python train.py --parallel_block=false --extras=["some layers without attention", "local attention windows", "shifted keys", "exclusive self-attention", "attention sinks", "value embeddings", "hashed n-gram embeddings", "short convolutions", "an embedding shortcut", "learned residual scales", "skips across layers", "capped logits"] --lr=0.0066 --beta1=0.95 --grad_clip=1.0 --decay_shape="linear" --doc_mask=true
Each number is 128 + 24 x the weight over its row's rms, rounded and kept within 0 to 255. Layers, rows and columns count from 0. Numbers have three digits each. The size before them is the row's rms in percent of the matrix's.

# layer 2 MLP up, 1024x256, rms 0.148, rows 873-909, columns 0-127
109:141084175155150144144146107146127093143157082123119166100131113138097117075143099174131146148129089138154149140163107118142155157122130070196150109157112110133121083094147118142135110140117104172135116127107149108133119160092156092119139166110177134125113141135108080175150128142104117104159123142118171104117135103105153115132118162131163091157182146128155106102130116147118117103150
103:143101151115131123152109146112079184133125098146180105147119111125104133141138190109146147112125149147133099151162097128097125143114109143097133090113156124136148104124106149151101107139141098143100141114113133114129093127145115160120113118137121152106094161084136156167146095125105126114145136120107137185152134153146114159137115129083151159133130082124186115165143140141111103101130
093:125140120152098121135063126101151098154108137113113165103109124158136135109122133151122154108126156155103107158143100131153131145154133155099121127129148110153191106139123106106130130176080110174108126144136124081107135135114165110110103133093127130120123128124109109148154130106104169123101118115149139104190133125175141134113157160139130128137168173127137169142091121177142173106138
105:151131141108120150106076101063136137113087120134120098144112123123093157140137169096134140134110113136127114131150129119107130153185116188132134118146115136138128091115109144109144132142153141112152115107165142098087116129088119100080111170116114119108168134112152132149162120084124164129110143142169121137107133131159105150158101128108093121124149160099129134150154111127136100124123
091:148186104164106125107111083107090123159145118103179117134129126162135118090141153095129112173114071120116149130105101141129122097161111171124133118135142175140097085124129100098105135122141117100128116115126117134109131108096081180190110156131115115156146096138138163118129171090128130126100175124097102102105110187118144150156091122133139119130170136118146141110114099135088131129108
101:101147077177108149132152097110137131123135123117129142115123108100121166151152178193104133126131137114122094137090104106172121100125160140112145140156105115135160143125147185085138143146138153115122085141170136135140135100134165118138153149116107117122178071122117140130127147111089104111132124099100126173128094121158124157135083127143106148132124116148137118117109163152095175121120
110:142163159132123098135158149128100128107131165151143135116125115141134132136128120120155124120144136122084152057105113133137145136136090174147125152135100147109123087139090142150141165114081145129140140132112138118119109123090102156120108084115151167162105099118146054133128113154102126151140108152176132097123145149168123100145135135119139118120123168114140114098143107099118095134129
104:128142125121145098124133133169111128143101113159147119087116093149160132128127099096092075117125147129139074129124104116140116142134148105140114123121098128174101097121106111127116123092149168128105147087085156163126137101103085179121147175133120178114145152138125132121153166139113130165115116117123110107090116146144107157119108172085118152150150105131119115127123118096068074154094
100:132118112108147106158116132092114150100129132134165100118139144104100125170112098170120117122080107126156147155136131119163129139164127127186139108089129091145155139106124137175127152071074118150128112084130107142075157104145169104162116162065075106159108112113121133135111117131133139136114164141133086149080145130109094143183135125159124106111166124074123139121168103113121100093116
089:142090153141090139129109156074142122168161138102147112135145167130118127122125161088145101127111128133145086114128121111163098135141136135138145128168125137146123121110044162123118110127126187118066123094136124151144118140114125106160124144127145131120098132134100078142155163142090098090080135132124115101132120122126157142163102119103143128169129107139127129109160161148139107162166
088:119120136131115163126127124180123112108117123115121128154137169096131127126109114122126121124139141150102111148156120104154159106098100169112120138146129188181119165133131159142066129169151119129108144115097100138172109110132103135098148158167070085139131106130063150138132163135132147113156104136118103106110110115150124162128113153139081147125117117114088160144099098158126154139136
093:119148087158155145128141129104129106145110075076108144169137138103158126117164158133162118150143125148145099110106123099104149081106136130151141110098131116123131110110140141112160154127128089135141116079139115155130145118082089158135163129138134111147151155187114112140103109162124118151139130125125122133079095139178088138123177101114126126120107152067128110099131138138133096155114
102:102109091130108119088126137126134139136109138159104137114144140158118122108155123090147125118149106110098131150120162143097142099153157117153159139130109158069081164112142126126166130156123112110141172120116104073116147162141160162125114149123104148168082077107111111134124143147179095146081120101127097169103139153124144110117106143102117110126109167145155105135124150142123112142092
102:105128109179120117149129123120171161126160141131121181177104137093104131106158129122099114169128114175083157134153139159112106131131148087113130131137124126179111135130149108139099141137130121101138143098108155111159124137127102151134161113142067135109126146087104116127112161136159157093064102123102148135072132119153155093106150131157112078162128100100160143121117154138117129150167
093:156116096114164111114100078115150128154109148131085122129133140135121184143139129085121109138163110157077116122159137101147138171135125094173160104146155114113160143151118138147144164100131131140122124118133132122127083113120105117183163124119081146138100150094178107114103117126169092112138109099151178152166132128150141114103147134112128095113138148161102133122163167146131089099094
107:163140123124136108112145086067131195138145122142141140111124092087164123122131134126192118126132133143140171125051119132160117107148135154137145144137124140122132089137108106126101130142132136125120099127114152127136126146131151149108140155117112143120139122083124133083133156162170123154160099141071061154157099134150161081149114125069103112157179152130117122136177118112103120154166
095:112160184121111127102121121150133144120155137107150083138138137177143150116125119153119141070149148125167096100099145178133090124099095141115113140175122099129159152117076121077158120094143128161160138155117175134159141133130089146114141096126123107139157117127162149154148110121126122170135110147140150122127135133134146144119138097096139148127142138129128101166153114114131155108154
103:127114155128144106143142160172118086173157103144177159098097148096170134110167128108150142112105141136143134136137120115150087168121143117160082110113153103110123166099110114127136147134100135090107113115123144131148088149140084127091098150081125121114107112146094069125131146137135086109134096151149124108124134106122124104124126141149121123158113130179131114164145159097109146123101
104:157149122092111086129169107099118141149113114145117075150112167121120143113139134118151131140105077139154124114119168129128155162109109147162163093185145079096134132131137147138118136117113066109148099158149156114114141137098064154124114085110174160122118138137120095139130179146129118162151077142167149123123122119096114084177109085144191115153133120117110126123120149091120097098122
093:122162163149146154124116142158135117097116110125132178186149135143147142141104148065130125129134110116140158117102143126116140158107159139130123153152196097101125147087143107158092139176136121110128097163125138117145145144110142161145123105058118162116103146152128166128155161123125107110108116124140091147136100139131133126137129152146100122121113122124109100120087165102127112118132
095:108153104128165140143137133143168099128114146129119077133170160130139105112129151096107079109132109196148130121158120127104123131179131178171137158138119160114132110135129183141117171134119082141146106121127131152107121160164135146155164089091112145137098138194103140100104123091139129153135126118107153093122134116083087122113134166117104133112136107148116112142132131143147099139123
091:126111136133126100131111153120146128115127132128148090114148082176115147140118154166105154156157131130099082078147115176166126132114124147143112118095133095141161128156121150101110135125146118123136111133181133140146108109117183102145139107099128141119154142110112100129132073115147132090185126070134141127117155166130156118134140147131112078078099090143079088164163099111109168129140
105:096104120159163100126104162172159106137134175111130101086119168160114117127142091099146141091124123127141163123092141096112182138113104121141116157150145142126099166100152105148101132104121146135133149093177105123171111125151169131130111107093095117133111139138125092168145137139137152132152127060134106116133119135101147176146083152190101124118155134112136138156113116084179057124122
110:124109142141126088141092145142136123127090162122109112147125145122113161111151133087157106150129131148107075123164134134135109098155159151128173160124157090153097124196151181124135127138075159084098132152115107140120167162150168126113141124169126121077150120089151125134119092168112112102137139139131182092147139089109114127140120168144138113121136094063074118141141122115119118139074
099:118126124145119167081124115123121138136120160109133152137107114133130151136154119104127117162115079172128153114129144137114148121115161168089139088162102125116118122207164154132103125105120108141087144084133172124144146101138134135121124098150127125138167128159099174139118093093096131161144133104149147108127139167146169102120145127105118111126130093108176151094145108108118166136095
096:132171137114123105089123187164087133134135130115161144115103187140146136137091136146148127142134094173150060117146093148100162138163093124180137113112120146129127105102121134136113157103126148139115115139132120106125150105133119122140125140131139126124123148087104102139135176113142142111126116131140142126117123180113137133101125125092136168135139139133130157151156157054139150140131
096:093128102130178103100118158151159093122139146133149093145145100097105123141120148125160139104131125138094151099133089125169158127131138152115149145079121124116136136113101121122094105120114116167069087122163146109097132141124126115135114078167123142135167146157110132104125160137121133111101129107117141149121155166149123172108143145095125113133142091154148104123158143185087101154121
104:157164105140134124143077092125139146104112128174139126120154113110115091150159107121141099110149152099082129137107126112164158099175182118164129137146162095103108128170159141115141118127125150161132136110096104146161146122135142149157166133152145162137150126141146081189128122108108123115119127125099146145154163134130114143114128191122095172125094161120140122112152162115117093104150
103:105136121102138123143129127126154131109144117072108115125122126135142080171139111121135122089172162138080115159199164097121103169095131101147097121103160115109111107096132127069122142159131115127125121141125154119169091111138130114122137106134116149174129139156131145141117144083146104153107117143175121130123128126123135131131141143132128078119143178090123063144135117114108168108124
095:175124159133124140139121133137104155124114112148153121116172123069160185146108147127107119129123153140121132133137128146164192094112080080148110104136129127149162153140142095138144121129148165116151117119106111110124095090154107127068154114143137147112134127152142103157090120135163121137113154119113161066153126106135142097071141138074126151108139102168121109110126133144117162042158
102:153165106120123197121139100106132071111151116138146100101129149152145089112107118104153151126157151126099124156117102089133120085140075117096074147136116090149134155111102139138114175125145109150122107108126136131130154120150112134101131134123156146122172105164140126117137152162109131142098114135118144089172119120105117103108106116128150145121099149144147126158105140101106138150158
104:138122098122148154143156133142128138149129114145127116137133161168117106122146148151138136154167140122192212131119152168143150166126096172077134105137144133142099097120164175140114085117130089144130143084153122111151114157110088125172115099144145097082116161136107122111126191150089140140143115132102118157170109105119107115112138120100122104106092129083142135139119104174128157098145
100:106124158115085146125150144101141139075111065167092105109122112167139087091159108142143141143122104137130128132128123136089148164125130127130155131118151116107122135095124147115161127136097150152108112163109109139120146157166113146170143072122106179125149148112127153171125107146158136112145095160147132135152043156129139161118114142094106082093170109131154131105161167085135153109116
098:109128156129109161140121138137109126171189102172127130108100133123145126143122131137099056090095122104099114154177118125135118174101149139135141102137139130129151108099147103108134123139069159131141121161083149080105131111153088147132148113135090141119153181165142095116127130128069119162123141162152125163106141127161127124135126142121149138158158106134111134149177148119149128138104
105:130116088118114131106109131141151146122152191141135165110110182145117132150118142129077108087130137171111138107073125158145120108136137130116119161132141122176154137118138116140120159107114125142099134077055163124099114143158104136131120122102142084144088136127100138124140106100142124183137101152148134154150138122119102122116126095137111130113091087156120097081115106105124089131183
102:094072126102141132148154150105120149138151133136124104099155108088110103171139162155136104089118114132146127117143108134106102101134159100147144131127117129125110131170131148149135144101084081119150110102107114142161111132061069106118158130090123160168100118127090144165125089097155153182141160107090126106140127126157138084136143135105146156115099126144127102166139154143111146114108
100:130131138146148143151131137134128115137142120119161208131132135090086191145108122137137137163128082152176107089127095132128121123128123120135106096122135120133112100162130121111119127106129137110172105094094134117119116127137113119185109116161165131127167125142118149132146098084131108116084120147098144136135135144099129112125122058062098121139132104110113127123138096149129162111144
# layer 2 MLP down (transposed), 1024x256, rms 0.0682, rows 873-908, columns 0-127
104:175125149097157122149148172102120113109126138177110124120107133090076104107125118176111118117120102125140088097124100167163152181119101160108133165112153138110129058092145138097140088141116152136071152145136144115154157088125124108122135088128136118107144152146161138191150115125153105130116166141113114136147105145109108092126160155134161166130126123114134144113114159120172131137127
107:084110132123160152146165133116134148146105138048153122141135138161108167140119146133119145152108106138135119114103127141110148106104131126127160108100075159155143125101147091093093127173128093127163138135114147159126136108118139088091150120103105130115132169124142135126154153101145157143147137148147104116134114140136148096121125171137112157109119120119179121121113139102103094166152
097:110110128140133126123098167132136094120164152109102099154095153082172129155106128083118108167112150142161147105115093108133086134119111168123117134088082120166140154168148189125099144105204117133151111129115133133149096122117129156113114171104159170127140123173093155133132141099127112122140122158143148106147105153110127113122102125138114136128129133105090106101120134116122144159128
096:118147142142089185087129090113116094128154121113127129100162139123111179118118168124163176141160135127151149091141120118137106128153157110116165121133114114147102132128131065130100114149126131097164143105088148138140151131150129152141133114174123126124127134109136134138121110124090107171133149168090110087111123077126122143124113125135091163140117110129199086141070155120143128083113
096:133101113147122128120147143120115105121149153120104104123198153113147108172119170128118112164147121169082150102139108133101095185093166143132127130119114106090138155146140138125152113147149123134116153163131113108156139134154175116133092134135142077111128074147161162096096113095106117140094121125127117116180069153139098168127108120116108196078132131152092109139136140125143129167136
103:133164118143145176131129140096132152092069115129114119125118135084164108180145130100086122071152138163120119135109129150118120096107128125156142140104158138142143145142097119088161143086131128124155102178167145129122118071188113128114084138132111127118115143085133158116147115116139147143128140110153114107120114155130139140148118071143109093129133100086128154136107109130087083120133
108:122092129124150121101096146109129131131108094118180126156122118103138151133141166150173152164095135111107097106160092168082129167134126079065112157166079122114143099140119105067146165110148186137114095104133134192134164160118135085118128095131155133092110128119131130132123143172122132166153124175135114096117128148124135104137132096094130088154124084164113117104130118113102125173096
099:131153169111129103151132156147150133123137087110093160143090108136150125128154111072141118159146110106136135086141093125153158142118164138156150145118114123140103088136164151135099123144119113129114118119131122151118097091102107119171123138132113120112105139101151111092084154140118118153139131135152139132093166091143155149165138139171183159158143109154062102141127067114138112128117
097:133166152135121150135109138112148133130170131160106120147110131103089136133082126114081135096176088136157142115130112110149141097115127137142131110086143128120125126152114190099149141137125118142134156112108133078139102121135071110138103107135106131143136067111137139103159122115149128112146118134107130098137125093139127173165154136074117145156109145104092143127126129118154175133120
090:161212152112137158088150100141129109139119103101094122112074144118130137067115127136135125124126141125152130124136140102110154151119099143112098163095101093078167123148149117107141133106102084153113102115125152096139113137138129121097128135124153145099157141144104148144121114171064124140156113156101119132103181121145115139146136106122129092122128144127149075118115108146090117117114
093:133114176170122158152097125162142125118133145171141130123122136079108120150138115142152135089115137144137098139171133106124136097110118115143133201096132129117131135129173099154069119114141124127090143142109141120143143124158111135134137122124134079118146123112110112117066080130149145109115154086081151132166160099138144147122105123174151172124159146142102144091107141131082098140122
092:159119175096132108119110116130110157173134131117139117118182148105104147145132114120097134121126145119104080155083161161122134128127121174102111129132096049079097191144127145114114153127131100128158136131151137120111150144149124103153107081165167130118102120089137143148121123100131096118130136124137101117154128166086145118146180139149128176142148187124137111104076133144138072122165
103:183112168118097135137078129095139195117112118153149156160129098143115120116128120138112143169095193141131119145140188132143118116112151163176105104096137129108142085158125131099177123128172115146120108132109157109160101139122095119121136102092108166206103109116155108154155158093122153099130088110104140119180149127149106107122132130102135121123108126142136131120112129119110115130123
099:152102102133151125171127119142134138134122129114115126126108114145130103091108157151150136128093150121138155095126166111125135129146131095123116163128132164133161124130089131087126094116116145206127142092123112166173067128144142096096080139155109114141165081150127107113162116091095101149105163100130114108135128123137114097164140122138117089102132149147123104151143126140109160100130
099:140116107140126136108153078126149141142130118170180157117164114120189106134115138172115072131170148117132115105190139133146150114164080129121106124147096078153114113153138104178129138145132159163167152127121136135131116133117082130112115100132124110119156125091162122137154133131132149129119126092170123104134137158111131132157151145113110132106090173152129104141105157112153105074142
099:156125159101147083133130138164139158138107135134114102123090149100137147132098141171084100133132152148136099147122091133135090128136123119124123092172125115126132156125118148152087113077100142078126158118182133128135161141129124132150103117174120084108146115131155172114166141157081185085130135159100132141128125118175112118081156119132159126152106125134138126108142110139130196086124
094:137125149117127136115120155138111132081104166109083123123136151083172154146116151112130100156172143144146126129094103086107107153133124115131185143121128126110111110161114141112123148160140145147112126082134119129109123143110157133139133116128150148167113135085111136165186167122118110154105158127124133123143137166156081137125163167132076137132098126141095136139092181120119117149144
096:154134116087117129137126143145138164093116137175042164128094137167116149118086128135109129130075136144121144135121130118119126096155133134116137155104133131134148103142118134133105155099147149162120121145106097140137163127147142119132072175122115110103158143100127124113106120137143119149115105167120128076146107123101128095182164133125143078101109177101122135116128133136127118118131
100:135124123147152115110154157125119146130125091119114130115161144156142113119103099083102097119124071121116149138119168132108089091125140155099145145143146134127153200129123141161116136138119142116097151091101146107110116136157147101125135119106153131116136154165120145141118141160164152103124134134089100137104136109123112133101155138118069128112182092167158113180141112158133152136127
098:126179104121121141151128140082141149119106088131155156103151218121132100153164141151126123131100075144126132139105118166110092135084126164118140121159143135125126131126133113135136114139117125122100098128129113143174145135153137149122126111103138125161128121107131172113176089165118114124156143130121073149118093131164140133114182127120124148133058138116165136145099121149121127115109
094:128139119111107142110128122097157155124107095110145107114142149145143153135174119116123146116113132110165119083152106143123144133150103111139127123150117160170135163140105157124148110127091158158137099117136162132112096125079152145152108155149123124106157133123114153144120121121119120121161191114108145114137105123112150088152166122129116087185106109077157125104123145135137117130107
092:111068142158109133148122151135145161137096128140093119122093143113134182105113136128084140123167144099096106111118102123155177140162162093136089156113140152137132145116161117154128152134122120100098133158176128132158139133122164142149090156128122115106127120143169137123131117149160102134119078111149161116117142115115136110112149125109154151076133109099099126155122107117102167142085
097:151126104121118096129154121173170115088096175123113146135109133137086108124143158155093133102068134148137123095201148134122094106106100127096098155147113099130133139090135144137171065132130098128116139135102144098137112093121118117155117177121123141134107128149138093126130114148122147143147125098116135115107154121109134136117087131119118093076112147128126152171128074156134143110108
104:115123140124147107118126158104107159131118144098138144114134129125131127136126126136089119122132132100109164128107104175094124061076098131126142153154153155137158118155165106146127145118143142138134094131104146127179124167163171152128127130163135097126118110132111140081113111150119120111109130123125109092137150123124125188111138142117148166140109127112167150108131133068101159099122
097:137142102122101151101179094143148154104116117119121112148139138100126139122084132170098157105154127116141131177137115151123118138147143121138123165129115167128134164120092152126081142133108163100116151178138121112122128146078134132158084100129145147133120094129082123137117089116123117114115117161063122128123081153096137116144121168116127133133118119151141105142136128131117117183124
099:145121113138109084150148150125113111130156126149148104125103143121111153162090139129113102150152111111120080085128150128129153155150121140143126144129180092144175142112125090117174143114119115121085086167101148120096121168136120164100152087144114114125142149160103102122116144167091149145114163124126129084113145120097126167103094122137185116136118103121105114106113141132132162168138
093:143111164126115144102128084081085122158153096096106123128147124081135151144125114145129089135157152145074142108142134102149108165137124103102087130092109126153090133149132126098156136132134100117118145127112172136123145112126116124121158127174165194099133090154095120114114130126107109099126137157116122141086108160129160148112124081186123192156130112102112101109096100144132151079189
103:135108143084165119144101125130098155141118121100138120108158139109135146103151119163170144137114100101089115118147145141105080103149095125193053145105127127173121131135106143069107107105085146111145112152130115162087097168138101097105122155139150120132166085109181146128159180115139163184116149123116164166111159123126114112091160108131112153123107140093100125100174130119136117140110
101:131109119132087114154125133148121165118155107150110069127102146113120092196102143109120109131103142173112142183175123108144129157109108159138114152121141117121148095112152145127116165134130125115101089138132143123095160117154159127129167096125080139085165092115087121102141116161107141151109090097144110131143114114129123126161121090151125069133134167087151105158123125138088169121118
099:167105143102162126125121155139149144118149112173117095085135135150138116104140115129132153156118139135132142118136153120115148113130115087217147156149108119126151143105102122098140127097103116133105115160126198110141078140056098101152135105102141096153105101172123184143074143120133117130170105138115083106128138120149124171091113126146132102103108125115156132096130153146129140148114
098:102154120114087101125119141165148132130103137118114109105123116157145124135109140093122125166114116152131097151128133147110137089123138131102143125112130116130156150173151113116124112135133164154108123113125122127131130144158126118124146099130151093135130112160175143129123099122130111154187088100106121136110134107088122095103115093134150109155150144112140123119143114152138073154137
095:132068123087124125110127142101107182162120115152144156143143106126112133128132110136117124136150101130139116153123144137114150095144086138108169122149091134106097129106121153122087129121159160109128135129151071100139188116133140154134158126172142101147160073136159126121139067153154153115161096093143073095142094129141162101097131126092150109136116162136098155155106125103132160125096
099:114134184115165175115154104104122148111135096129136150124097109134130128122120096128182085118126145097104105154128133138157098145108173147102110089109118110141096156158131112163134139122100115157117123062163155115101116108138104136091115120133116126166122154096143152148120107142152099126146119114110121132142079192164153151139119108116117195111127111135120152139121153125128119133138
099:122113106158106115127118121152122123074167120126136134118113155096115150111164130122108123159118110108146108134165148118089108101092134089097140147115143140133102106105152133171095138134096196158145166110128142128106110179125151132124134121118109122125190097155058133103156140155113098148119152141084135130122136115074135135111130126151140151137171109168127149117121117112101134162122
100:120126156160089127140122103164108143157131118099121136119106129141157155098119151147167137150146117085131135097137112119107111137139174117127150130168089123126145121098132142096181137169102149121107114119151102113149119121131120132136099174174097127123102158176115056146111172146141118100115128112118092112194126111130104119087114115114162107151135153101117130173135134134115151109146
106:142153137165129104134119096101139139114116095114105125142153109116116155137139111189119142169103151131119146133105131162141106174145092132132113128173179138121170141125130112111141121094184102142144134148143150134108078117130174125155103080117138131135149083117142140137139121083114143133170125144165152112170128113126150083156067117129129109157132149143142135115139123149119100107170
# layer 2 MLP gate, 1024x256, rms 0.149, rows 874-909, columns 0-127
108:093162151118108098175146174100080152117090129144106122106099143110157115143153117129154131108070135137138113124120133183099105131159113106113133125154108130139120145107110131116140138095132146071119161174150076145100126050086150162152093114119170119141172105128114162166113137112123155114118129146140132086161127146112159172140137117135114099131094187156140128119151107126137140115153
095:109135088138116096117137113131099124047123182132105139085121127138150111105112107129163131148065182099130120112171147123129109135134124135094112118111148077161108140132132118158125129130130102131142115114091135113131115149127127141152140102151078115172101129111090146143133197130121126148154161159133159174140125100098116157150121109095121093120139160136122102119134080136105120138139
094:115157138115127176121147155076151121137160133114142131156097102124131141164102146123095102102158102093110121157104107127111138164179130149105104130131146130107159104098142139131100127132163134098104147127085151162127135135146145127092086133122136080048096121090142125171141132123130134145102165142129161107135127143094116124138119133125119106136164073152096160118102137169103145144113
098:113137129149111111130108148159138119128168090112151150153111142074140105144141113134137073121131138139118131144110122190154112093101119133100142099132147135143144144126089173103156112132105158189140117146106167120153158114096073130137120143094158166117107139131150153090099128081125131135096115135095141120114126143164108088154073147129156131125141152155119156119102128090138127176114
100:123091126111174114156115125153126127099085136165116133158172145085108160125116141119132108101119096146112145135110178065127108130094141143098138097105128111134107142142109115128128089100129121108182118172171136141120118108127132147108108138146141138160140165100103094151108129177124124158149092121128083133101126150125130205188155139100104152113156112157140092162174098135091141117122
108:114114109126114139121140091140105118126109148136163092125129135134167116127125122146143157137136157142109105123154186116116066127123150130102157140064090139139092124122150104156148130137139124133096151088096076103144130083148131099139127107139152139089084095138168114103126118080145190104153099075105139090117171124108147126137186145122146116091150121160132108123167131127148131114173
102:134129127132149143130127101135126127116119116145141126128117082161101161095146083131136114135125144137135102097109105078099138164110172105152131147125120142107142107138106135128144090112134139111127084082061146149097115134073121116100141150113138161142148106149159134130120122150139134183156095115104095134056111147125158120140123134139149122132135157116113141150107123122192149115101
099:115140144115159120110193152119153104151101151132112096125084120131138103154149102118105167140096113101129141120165138142139117128126086127130163157114128139112123138107140103093146125173155110127107143122137098148147151110132141087163120146119101138094154125140105109118138181128107074129117124158145094119151136155159123124143154117100124171124124127120102084155160167065086103066103
089:086142115129157177113127109137147105168099151114092174134111139116138129141130095154147146100089160125144166122117119128092123105153133057102104106089120111131121118157169090126126123150105066124158126160123132123132152131141140115123124119150123116139107095157111127137163129143133116155131122133130102149088173110080129139109140109133120122109158154118112142132145101112129108100124
093:097091120073137122133111137120090149122129106137147087159157140153112136156110150114127097132099115100158151087139130093164127134134119150110119088137201146171113193162111121137124139134129099117116087132116128143108122142103147140136100145110131128102128104111138127139118094167149109143081124116186064104151123129155137150160124178125094128124145098135123104128153122107169147093130
089:101129113131140132146161120133108146158123130123118135100131138172108118162126123132153124123177131105126150143075152113135129125148127140158108142126095129122148143114170083122136108126118102147129128101108100135092153093098107149162120156100149103113108141129083122112168102133161157152156139157125105113169125081177153169116151124092144142139117091103101133106130117141148151134149
101:143146141114134111124100120123160123118122167147073155104123130107129090129111114115134118117101116124140168131128101139117146085115188128151119155131121148159136118123102098104087123141094147126130136143135103092165182106165099106137151164085111174124116146117122124133097150154144112133175170102109099104158158126181119128166106133122155102106080086124137073146146087128131171148094
097:127055128122134130078178100162145123133165120090108130173109155127153143150125146147121131118159112146094131145142150122130150114141157082102127160137115118140106167088124158139123096126111151103162136134123147142134126135127092107142111106129110139138151117157156124142111154154159119174092138167150144149111134134137129059154134073125163134147111104117139126104129120135071099096149
099:116121137118152108118129113098130144110123131160147122119118114144186118172134101162163084123172112138165133138153122098096141085108100090121149154120138151100105127121106153152104140120113120120086121129139134099178120167135156113136136131121095120126134077176109126110109141114116131124134139139127147207108142109145083086129090168129095139105093151078186135142176141095093165113133
099:107119135126137143108094137126116163136123117140120112117089151129170099104136188112164097131140107123143100115121111126157123118156141136175145145123138173125114142150164157065127123120049136113107110137092139068114085144137148114108181113063119136088123117137097144142106128106145139132094143149129159145110168166113102113125119138120093127119137138104127091147099155101145124198115
096:111132157146139127105155121099144154115130140144116132134145136105157159157134103108115131091126093097152106133130137131167111151087139143088127082093110147149145113093155122103154141115111101127149137135087153109112118160161097121073141119129112131164155130194092168091115084132115125108150130137110160134099159144120149129150112143145143101126107102116107108115131161085117110196070
094:112134147173136128149136164112143124134094166132141146118152143104116134111103088142149141142088169159098108135106145134091128140143125134137136150132136121147121121160100130133144139144139121122126119121133131143139164133115113122103124077136166118109083145105128106131130146095113167153140168153100114167136166123125089140087160123123117121111117153074158126073132068126097101146145
101:121146140126090127139102146131119118163113086079121109160081152110102126165179104142160113123164138135104151114112103143108098111119147133161145073162180122132094127082109179185172096105174146130139130138149107145102145078101152130138128138125147121148131135121073102122139065153111131129120119130147101117132104125065168115160146116114192125107095139092162137156156152112140154084186
098:138097126116131093137119112143102140164127146171112100124119123139162116143100115090126116137130086144137149111170127102189071157145117116146159116132101081167124130165140125164144134119106150150115123141112121103111137123115123139133132135125088151122097109155151112115146126168072111097111127127127089141172066110105113150136113098136158159107088119084163115121128148154147094093131
095:142128140137156141118081099173151132098117132161161111170147080146120111131110144116147150115124175126124083117155155139097116154124143095102072136102112085095100173154121087121130113111160113130112101162112160141102138121115091150147110149130142130140106132107137129114137128116143095177159127100127128164106126116094156190129147121119124153131099149129122130139112174141103143102078
095:120126089095114139120118097105135096142070124107102112148120111145161146110144113086127109136138143130087103112160134133107140132116111131109139174153135124108134127135110143137075103160146138115141150102117112125159143108176164142101165144142166109142159148165109141156081140179123168156140126139121137119139135113131134114100157104161106131120117112162052071139145134092160102164122
100:082157152178142159139132075099157143151100111159130083098094144079099116150095148126115114147128085156108121127123107150107091136163118127108116096107170109103147149121120125135143127186146105074132125146138149150175140121165111116113161118107105071110144126130136115116125098138140089179134138138112149130129132155122154115147126138099117132143133126147170136125144169156113138105100
115:109203107153136155128146136150133146140112130140130141130130105155147144119095131140147104094122167150144107137136161140116125117135145132148080134157133133149107069127152146127174154132109135132120116098144129122096124138120133101135153094123139122150128088153145118118121166145122137120151093086096128159113098153097092103091146104125127108161137153126119138103111141120114116140119
094:163127172141112155105150112134150109160163142119098127128138147105109066100134148114111139115110110118138081121077133101128055117106152115135133132170114107128152125146141123120136156117156113127113170133135133093123126124112127160106128103099118136123115135126142096110117102157119147130107093083102123090150111102131148120093105130163137101175097127138156155114149147159161125121146
105:097145113156107139133094155086141129117136126161121138090120095133142131142134111167121127071141109146112181121101122121117124089114158138138134141117154183134110131111130127179141115087108119146129142110141139137103186113103080148150137099088106126129148104103061146136131131124134137143134110109140128123152163121115149152084112140140108122142116125130113082111091160118118073175154
099:187128115145172148127120136110132127107142109137140149074115148148118137147099144145177115091099084128155096113129123141109174126121107173128131126141146117090119113105154155137098123132166139170111135137115153141181097101112147117149145152136089075128095153127133119161095110127114121141114119091079169129123107091116124120110142154139144146164112139122131121171092118159161177142126
104:162150136129139138134165118062114107130117131134104083094145116140119119107123131167111163118167139159080122135062142128152118097121146153166153158120133128108143150075112117185152135163096127116131106145160128083169095074134101130094110126156132123124115146128105101126104154135173115134150096146110149141109148102168128126124141109165124096140169162153101156109143118204146121162117
104:151149142159126108152108143129134146136145148096144155167147117111133069122130139138106124115107112126165118078104109147118149134140143137126127117142127139149141140137140089107122111098082131100083117190158117122122130130102141099130141142141105177166125159126151138140124092111149149142114121093088105170123128106109178162157140108127144115132064132122132191106128166169104111135115
100:116108134071116119115140156104094139139158118138162100085133112167129140104164107124103092080134134137110152112151100065138103116140145148117133112120104162145126153121162157168132146154150141170083102103140112150160126205166155097132107125144130168128122122126126131140120130116102146138129080101106121148119126152118137102138126164182091161095149130115078162133120133155106118121152
108:102158148136141119139110123111157176124132065131112108120130105120089151168102086128154148110143128109116116129183114128096110104144124162162153122131158128112178159161108161134125112139139146120137151100136108167125109148102102100116126143121144124148151091211084146138104115125147132131107152135116114152130157107139100107115138126086093116145183089108088139081123106123115118152102
097:135124131140143090154147172112118153142087120177146077110130137108142125115125131134153139147185146142136108121115134158107102100096123167143138123109144138176151125139164142136116132144118027122133140164061133145119149116120134116113109120106150116106120153142140139145149121122153146116185136145134122163107159117113135147134072130117080152112147137102117085148141142104162114101129
099:073116120115111139141101148136136117114153149147147129099143160105151167172124126151114127127188126165107107075146156133086135118132147159122096097154115113121144186116114136187173127143146142119076167092105104176121175132145138139171177141092122145170114126146121075150150123111156120108084163128122157152141168122145182128134143127108138136097153168112100107100107158103137101135138
094:126144160136156154153113132125116098141112112151096123151133145157102131098132127141111133116093130112115102137115139164123128118134138123147121149156155137139141109101141133156159119108148178153138126126107148146115127140160148137159143113145124075097158121135154121069126099153091134131095161144154111161106112136141108151154097092165103102134123137124122113090154128125154181137092
105:130112160119156158121122107167144141100120171143156126144121122125132143145104111166117140129116129130134136152149130105089133119108138171115133143107185138090052123141178123156153117136150121094166150127124114123159123101122181122117170120140129125117125129148143123088169116129170139115155132101107108160113098151156099135153099092156107120106161151085103101101115118156115132118110
104:142113163102107157206110117138076144130134130124115139074136168113128145133132132097183099109128137118091201130134148130115122089120119126154164125103114144155117110117156138130130151118128176126122127100105137117137124122134099119142122135144113116120158138140119092139114140133120153137154115099155169133115151108158094116124153128146145107141157111132160112134177121162121179141167
104:106151126123097158141160087158133138136119134085164103137147126145133153142154105127155145119123134099135096119128121101103118175132144138139119130145123111105141126125111099175141158128121143128101099089119163099142142139201147134124087093126168147147113119098101143129171123115122144127103114135137139101118153098091097140124129142146116180137113150148124145147147139101155130163123